{
  "num_hidden_layers": 15,
  "intermediate_size": 256,
  "norm": "layernorm",
  "batch_tokens": 32768,
  "max_steps": 3931
}
Each number is 128 + 32 x the weight over its row's rms, rounded and kept within 0 to 255. Layers, rows and columns count from 0. The size above them is the row's rms in percent of the matrix's.

# layer 7 attention value, 64x64, rms 0.0569, rows 0-63, columns 0-63
size [ 95 115  99 101 113 120 116 108  98  96  96 127 100 104 104 103  98  94  92 113 102  99  93 103 108 105 111 112 114 109 106 105  95  85  93  97  92  89  84  93 101  86  95  99  90 103  96  90  85  97  90 105 100  84  98 100  96  81 107  89  92  92 103 106]
[[152 131 125 141  96 137 149 161 112  96 148 106 166  67  94 165 152 122 178 137 169 167 117 182 107 147 124 152 162 107 168 122 117 146 111  71  63 110 158 135  94  94  77 106 125 136 202 132 155 145  69 140 116 138 102 107 205 183 140 101 108  96 153 125]
 [153 118 115 145 138  98  67  89  91 110 112 114 120 146 109 197 111 187 106 143 111  79 104 101 105 134 137 119  85  76 108 165 172 156 166  98 121 117 154  98 160 103 163 160 114  92 154 115 101 176  93 120 159 141 115  75  95 108  96  89 193 128  56 122]
 [124 160  62 146 166 133 121 165 110 149 116 118 102 181  47 134 180 146 101  98 113 120 122 135 119  88 167 164 125 111  94  91  97 165 145 133 118 171  95 176  97 128 146 170 122 113  75  81 140 131  62 116 105 135 111 102 188 107 164 103 130 131 115  59]
 [189 115 150 149 164  99 169 122 144 131 166 175  91 154 155 155 121 187 164 126 130 136 108 109 102 129 148 126 169  72 113 126 125  94  82  70 164 121 185 158 153 172 152 152 155 132  62 144 152 150 131 113  99 104 109  46  81 142 119 140 145 106  77 100]
 [133 186 110  98 122 100 116 143 134 124 123 141 162 152 192  99 103 186 146 141  51 134 124 123 130 108  78  98 162 125 135 174  63 162  83  92 101  99 109 153  93 112  91 176 144  66 127 150 167 112 168  70 164 154 140  98  94 100 103 134 126 108 104  98]
 [122 141  74  96 190 141 105 167 189 106 117  97  93 121 158 105 127 106 226 153 136 159  93 138 112 179 136  80  89 119  79 169 115  74 159 151 129  82 120 118 107 133 121  97 121 162 157  89 158 134 144 139 187  86 110 152  91 139 142 115 123 116 171 142]
 [100  89  81 116 146 104 129 176 169 119 162 169 104 122 142 132 158 115 149 110  71 127 131 139 130  99 103 121 109 135 165 158 134  84  73 107 187 134 106  91 145 104 125 161 175 103 120 165 116 111  92 200 169  63  54 190 176 140 140 140 141 127 158 132]
 [107 172 131 127 123 105 128 151 150 127 167 150 143 181 133 139 116 103  65 160 147 194 185  84 101  74 154  57 144  92 109 116 110  97 160 145 172 152 139 136 154 120 156 150  88  84 159 166 112 121 117 193 159 119 129 156  93 155 118  75  63 144 142 120]
 [114 127 132 175 135 162 118 152 136 112 115 121 123  99 168 166 144 160  72 109 162 159 208 111  78 174 131  84 121 100  74 128  82 152 130 101 140 152  80 134  96 128  67 127 148 152  81  77 164 162 106  89 122 129 137 193 168  76 141 104 100 154 103 146]
 [173 121 128 137 124 147 110 158  95 110 133 103 126 102 163  80  60 123 126 151 154 164 155  75 177  78  78 155 184 142 106 113 183 103  98 175 127 176 157  98 137 133 114 130 158 174 134  76 116 165 132 176 106  91 175 116 104 137 100  76 100 115 138  77]
 [116 125 126 147  80 142 127 102 107 124  99  79 153  83  72  81 146 184  93 148 118 185 139 156  85 105  91 150 107 118  73 159 158 156 153  69  98 162 158 105 132  86  88 176 108 164 112  83 155  89 145  80 103 116 103 146  98 143 150 137 141 192 106 134]
 [142 100 109 154 171 135 126 146 161 143 143 115 143 168 128  83 150  82 152 134 109 117 117 105 123  89 103 116 188  62 138  79  69 113 161 173 104 189 105  57 143 140 108 164  97 140 169 101  92 150 138 200 125 119 111  76  99  76 117 135 148  95  93 125]
 [ 47 106 116 157 117 135 105 136  74 149 123 129 111  81  89 110 102 108 119 155 146 131 155 135 153 144 138 115 132 186 163 170 127 118 150  84 191 146 131 178  31 121 112 127 158 145 133 128 175 122 139 172 165 214 104 116 112  85 122 138 169 149 134 138]
 [120 138 129  75  90 134 188  99 165  91  71 171 129  94 161 145 149 141 108 100 203 123  74 142  97  81 138 146 109  95  88 150 145 161 127  63  64 142 128 177 140 126 178 180 131 132 109 136 158 115 135 136 124 154 147 118 110  98 130 175 166 162  86 117]
 [111  97 149 189 107  98 128 166 115 133 149 176 126 124 114 144 156  60 121 133 144 150 113 144  69 161 131 123 124 155 107 170 146 101 128  85 137 167 159 111 126 134 148 117  52 143 154 151 131  82 153 119 132 104 171 172 167  66 158 210  64 126 170 134]
 [108 106 106 122 152 138 163 116 196 122 149 116 117 109 114 135 137 128 116 114 123  71 133  74 143 135  89 136  88 170  66 169 122 108 125 122 153 158 133 132  95 127  96  85  60 160 115  50 110 148 149 207 119 122  83  95 122 112 113 118  95 109 119 217]
 [166  96 158 162 136 148 162  99 146  93 119 112 152 123 116  88 121  86 114 105 107 122 161  91 119 112 171 130 156  81  79 154 177 168 102 106 188 115 102 109  34  93 170  82 108  99 135  94 114 105 159  69 178 112 120  82 112 123 114  94 173 109 123 144]
 [135 105 158 155 161 149  64  99 106 146 110 134  46 149  98 149 138 144 191 124 174 171 108 124 111 174 137 106 132 140  81 150 113 158 136 183 111 171 153 181  99 107  94 141 124 116  99 177 160  83 174 107 124 182  74 140 162 116 140 121 119  95 108 173]
 [ 97 117  86 116  94 118  92 141 157 132 116 161 178 160 104 156  69 166 144  78 112 178 142 133  64 105 174 139 123 186 135 121 160  45 139 158 149 130 140 128 120 123 152  64 154 112 125 147 140 149 139 137 188 109 131  89 131 165 138 158  52 114  99 153]
 [162 142 104 125 118  86 183 162  79 124 101 145 141 187 112 178 119 110 175  76 163 137  94 155 170  97 170 115 118 136  94 164 173 154 128  90 170 102 111 165 134 160  80 100  67 151 154 164 161 122 104  98 154 102 142 158  73 151 122 161 165 162  99 140]
 [123 127 180 120 174 162 142 149 145  92 168 138 217 101 146  91 126  97  66 105  95 164 110 118 173 167  84 159  88 101 143 110  97 145 107 148 137 143 119 149 107 101 131  86 150 141 170 120 129 146 117 105  94 166  95  69 144  70 165 116  76  83 164 129]
 [113  88 109  85 122 108 149 142  91 127 157 120 143 185 123 164 125 134 161 153 164 120 115 169 129 159 100 159 156 119 146 159 223 132  81 109 160 124 130 127  74  55 123 100 123 142 140 126 115  98 167 130  77  95 133 181 145  56  78 105 159 183 126 130]
 [166  86 167  96 123 119  90 114 184  83 112 167 104 111 109 179 190 160 148  97  83 116 163 170 180 133 197 109 166 174 130 119 109 106 130 164 116  86  95 114  95 132 117 151  92 165 150 128  92 163 174 141 109 139 129 171 161 163 114  78 103 151 121 153]
 [165 136 125 132 131 113 156 134  64 143 163 150 133  97 149 142  71 150  52  81 107 132 115 105  96  96 105  70 153 151 178 139 133 111 113 154 148  96 166 146 146 114 159 111  75 158 103  99 142 108 128 138 128 132  97 113 125  83 203 157 195 138 203  97]
 [ 96  99 185  77 132 115  94 166 128 119 118 110 147 100 114  91 109 101 132 145  89 140 195 120  67 133  94 145  73 171 117 141 105 138 155 126 110 209 129 140 137 121 140  74 150 206 185 118 129  92 141 158 125 149 153 145  84 145 137  94 132 136  85  73]
 [130 174 113 134 178 107 170  85 102 107 137 128 143 157 102 117 130 113 124 139 160  75 158 122 116  88 127  89  94 184  82 138 129 130 102 138 114  88 122 102 162  43  80 144 166 145 133  52 159  70  90 157 133 110 180  92 138 143 176 111 106 101  85 135]
 [181 146 110  87 123 125 125  79 103  58 122 100 130 194 134 163 169 123  85 129 125 126 133 107 193  98 117  89 191 170 112 147  98  96 167 131 153 126 195 110 163 169 119 148 168 140 140 100 178 182 109  85 148 110 128 154 105 113  93 177 141 140 140 128]
 [115 151  92 134  87  73  90 120 103  95 141 199 144 121 152  97 168  90 162 198 106 186 104 114 171 127 117 108 146 125 138  81  97 139  82 162 132 166 130 122 159 133 139 101  96 100 105  56  74 113 154 153 133 142  93 103 144  87 149 138 190 157 118 156]
 [ 58 157 119 160  64 138 144 169 140 116 135 115 145 137 135 135 150 146  89 113 164 170 128  60 165 120 164  99  73 137 130  72 133  85 165 152 116 120 186 175  96 116 154 109 153 128 122 138  72  67 125 164 157 119  90 156  80 177 153 151 146  96 144 116]
 [153 137 128 109 141 133 112 174 131  87 117 121 146  82 103  71 135  92 111 179 193  86  98 109 122 130 120 130 137  65 143 193 119 160 167 124  77  80 153  99 117 194 101 111  93 119 167 149  93 135 151  95 166 160 100 170 170 119  90 157 174 166 130 110]
 [156 159  68 164  84 133 102 112 122 157  93 188 132 112 111  98 120 149 124 145 115 123  96 146 119 175 134  56 123 134 128 109 145 136 131 112 132 135  87 114 162 128 130  92 142 191 114 149  52 162  81 158 137 134  51 130 143  73 145 167  53 147  97 103]
 [189 190  74 159 161 173 157  97 117  95 156 154 100 119 175 122 126 105 157 135 119 139 107 170 156 127 134 128 103 142 160  78 117 129  69  82 115 168 167 120 136 187  63  79  40 132 142 126 100 135 139 125 111 114 149  90 130 151 115 130 178 139 104 124]
 [107 151 158 115  63 145  64 102 150 155 117  87 108 108 156 113 133  99 155  83 200 197 147 157 129  99 105 126 124 174  87 117  98  93 138 129  59 129 164 177 131 122  89 115  94 163 120 127 133 160 111  93  90 117 144 118 115 121 136 188  93 108 149  66]
 [179 107  95 155 136  97 100 156 150 156 112 145  92 103 135 208 156 170 149  98 140  98 149  85 160 198 110 103 182 160  64 106 128 150 118 156 154 177  71 103 173 172 157 170 102 144 123 126 132 133 127 165 119 172 119 124 115 103 176  87 147 118 138 106]
 [168 179 157  99 149 157 164 166 125 129 131 122 172 136 178  71  83 117 146 113 143 177 129 129 129  90  65 155 158 148 100 117 108 183  57 105 112 135 151 168  93 173  97 110  73 114 139 136 150 184 128 141 165 122 123  69 120 130 123  83  71 140 106 110]
 [124  90  75 109 137 101  94  63 171  57 143 116 119 121 137 132  77  97 146 168  73 127  93 114 153 116 158 118 151 158 157 175 135 158 119 118 127 127  85 155 103 118 115 178 105 103 164  91 141 163 185 129 150 166 139 124 105 161 111  97  79  79 202 152]
 [105 114  78 130 149 147 123 140 135 181 127  86 104 164 172  98 155 150 111 122 157 172  69 179 128 124 159 148 108 132 137 141 157  58 137 144 181 156  84 110 117 166 146 103 183 173 114 123 159 140 121 134 128 134 118 123 102  90  59  69 149 165  60  89]
 [133  93 129 138  73 104 108 167 149 169 114 168  94 117 125 103  98  89 114 173 134 111 119 168 107 113 134 117 134 120 192 173 213 133  81 119  88 154 159  90  89 105 166 111 155 175 168 147 117 147 131 172 160 117 209 104 100 106 133 171  92 119 132  94]
 [102 124 126  93 108 176 162 145  88 102 103 207 157 142 134 107 130 119 143 120  78 127 131  79 196 167 165  95 113 121 111  86 147 198 132  90 107 179 160 116 150  84 151 147 150 140 143 159  88 155  89 130 141 158  91 134 134 180 107 107 160  56 139 134]
 [121 144 108 126 133 167 101 153 102 164 137 107 176 141 166 115 189 113  55 129 159 133 105 175 133 126 103 136 149 123 146 170 177 104  95 149 101  99 138 121 101 169 210 134  86  51 105 101 136 153  99 169 127 163 155 179 132 156  94 115 115 150 177 170]
 [133 133 131 134 154 174 100 185 151 165 122  69 151 127 165 111 177  81  89 179  88 121 170  59 200 175  99 112 147 153 119  99  93 119 150 170  89 103 141 104 144 176 121 184 147 138 156 143  98  95 136 131 144 145 132 172 128  78 121 165 123  94 132 117]
 [147  93 168 166  87 154  97 161 168 138 151 138 143 174 126 104 165 162 147 135  93 131 133 166  67 115 165 108 156 164 175  99 110 175 159 176 103 151 122 161 137  93 135 192 122  72 185 120 149  75  71 137 142  89 121  92 132 143 154 172 115  91  99 135]
 [135 111  80 154 107 142  74 116  93 178  99 143 113 133 150 123 195 114  51 105 111 106  93 171 101 165 152  87 109  93 127 171 133 168 197 157  97 133 114 194 123 147  93 128 144 157 111 173 169 103  98  80 138 170 113 161 159 127 155  90 133 140 109 121]
 [126  85 195  91 105 131 196 144 138 141 165  86 147 108  84 167 115 137  69 148 160 105 142 171 185 172 135  86 106 115 177 106 160 123 117 117 118  68 122 138 161 114 129 126 143 181 166 113 137  83 118 156 156 167  84 105 152 122 105 109  78 116  84 166]
 [112 138  96 160 112 190 169 158 148 102 131  79 132 134 131 129 195 162 121 127 154  93  93 142 117 172 156 195  58 143 106 116 189 135 186 144 150 119 144 133 148 129 121 186 162  75 157 140  84 129  96 116 136 138 156  83 157 114  98 152  73 142 109  83]
 [149 123 132 206 136  63 128  94 110 177 126 176 158 158 171 176 173  79 150  92  97 138 130 132 112 176 112 140 108 121  80 145 110  65 156  82 129 116 149 102 124 118 152 145  51 137 111 122 146 124 138 121 161  93 101 131 147  64 109 128  75  95  91 121]
 [110 167 138  99 117  92 100  92  78  91 151 141 157  86 118 130 123 104 143 151 111 193 125 136  92 132 126 186 152 165 141 103 134 200 113 145  65 138 171 128 139  83 106 141 152  99  97 170 152 176 158 136 142 200  75 134  96 118 150 118  81 107  69 134]
 [111 141  64 121 122  74 151 122 103 131 123 183 182 146 100 122 161  86  87 155 118 183 122  98 172 164 117 126 110 188 108 149 141 143 124 153 183 148 148 174 149 113  94  88  97  95  87 163 169 165 137 163 158 123  85 146 112 107 160 149 193  84 155 144]
 [167 109 131 112 151  97 113 109 155 115 112 109 110  70 120 108 136 149 160 131  92 132 124 143 104 131  92 181  90 199  99 136 191 130 135  96 123 130 170 131 166 141 164  78  91 164 130 150 187 167 148 109 120  94 197 132 139 145  80  91 168 152 137  45]
 [164 161  73 104 111 123 150 153 147 180 124 176 106  72 166 133 155 153 120 165 149 104  70 131 137  93 158 132 134 122  77 113 118 147  92 129  79 123 145 180 125  92 145 168  85 155 105 162  87  70 192 176 103 107  82  99 103 110 120  84 118 128 152  87]
 [142  64 147 120 142 191 136  90 163 158 127 166 143 177 132 170 111 114  99 108 125 123  82  73 150 142  61 152 182  97 110  79 134 132 158 123 181 138 157 116 175 165 120  55 132 172 177 109 163 116 100  83 122 156 123 129 140 133 102 140  92 100 149 160]
 [ 60 136  97 123  99 105 126 109 111 133 102 145 126 161 120 119 128 130 177 186  74 158  81 141 184  44  90 104 131 108 113  64 197 116 155 108  98 116 144 145 107 102 159 157 109 111 121 173  73 136 103 122 113 104  79 110 109 114 153  71 116 152 117 155]
 [152 123 160  71 163 165 156 172 166 123 148  94  98 141 110  78 139 153 202 130  79  89 149 143 126 158 138 124  94 160 178 144 118 107 145 169 139  61  87  95 124 112 104  89 120 108 105 128  58 152 129 183  91 133 106 161 120 129  73 132 135 150  94 176]
 [155 207 118  97 117 117 116  78 162 102 163 174 151 195 197 123 177 121 157 117 147 112 116 154  71 111 125  97  78 155 130 104 100 142 109  85 136 141 141  90 154  67 104 106 119 124 185 103 112 104 127 132 138 105 182 109  98 121 165 119  96 168 169 151]
 [114 183 113 140 178 108 229 130 158 133  98 102  97 157 163 130 116 145 152 116  97 166 114 167 148 133 135 108 163 134 145 102 140 168  86 134 129 187  86 114 119 100 139 178 147  93 147  95 157 117 150 152  65 103 164 153  87  98 157 162 133 151  65  85]
 [122  68 103 135  70 111 170 142 118 159  97  96 153  82 131 110  91 118 133 110 151 188 136 142  71 181 170 156  68 119 154 160  88 113  88 105 172 123 126 116 127 141 126 171 128  91  79 139 117  93 127 106 149 157 102 185 112 116  76 151  95 169 158 183]
 [109  94 172 111  76 146 131 128 154 100 176 109 102 180  72  65 174  86 130 115 115 159 163  87 116 109 126 130 134  69 113  97 143 155 113 135 194 128 170 148 107  98 163 146 103 106  75 143 141 149 172 105 110 159 142  63 115  74 123  71 123 105 102 130]
 [146 114  78 149 164 133  73 174 138 108  82 106 114 153 101  81 125 110 137  86 145 120 163 203 161 136 149  74 179 133 104 137 119  64 135 117  75  96 152 119  78 131 155 179 156 100 137 159 138 164 145  79 154 102 105 117 166 142 152 152 109 167 157  78]
 [138 216 118  77 102 170 110 155 180  86  68 125 100 145  87 168  98 181 120  62 108 139  96 110 116 128 134 131 147 138  91 127 137  89 117 102 107 148 125 117 139 167  84 104 119 111 126 121 160 115  88 164 168 114 158 130  90 166 110  94  72 128 183 170]
 [116 146 133  99 154 152 180 145 167 161 105 139 133 128 136  98  99  95 151 137 143  81  68 160  79 103 121  87 103 174 142 169  64 148 132 128 163  99  68 134 142  67 179 166 113 141  70 135 124 153 131 155 155 116 164 120 209 138  86 161 152 128 134 158]
 [111 155  96 124 153  61 146 172 108 162 180  95 119 167 121 165 112 114 138  94  57 133 178 185  93 147 104 114 135 159 119  70 135 119 114  54 130 134 185 158 133 124  95  98  92 148 167 149 178 170 154 122 129 105 134 122 120 150 109 101 177 131 107 180]
 [ 88 131 122 112 197 127 108 139 112 111 137 120 158 123  86 152  93 168 170 162 144 112 107 110 130 187 168 119  35 134 105 190 130 137  96 147 115 102 129 149 107 124 174 163 112 136  68 132 109  88 146 123 167 139 126  56  74 160 174 184 125 139 126 128]
 [139 113 124 157 102 140 102 119 134 184 162  97 116 153 107 137 129 127  87 104 103 168  62 165 155 140  92 149 116  53 146  96 121 141 164 170 140 179 159 114 196 107 109  88  85  90 147 128  99 189 142 144 179 129 134  99  80 115  86  91 123 135  66 147]
 [ 98 138 113  73 154  93 147 165 181 143 166 140 119 109 139  93 113  84 105 103 168 121 179 144 133  94 124 136 134  79  92 158 180 111 119 101 108 122 128  90 131 121  74 112 140 109  80  92 151  82  66 143 145  59  98 172  55 103 126 127 153 184 135 111]]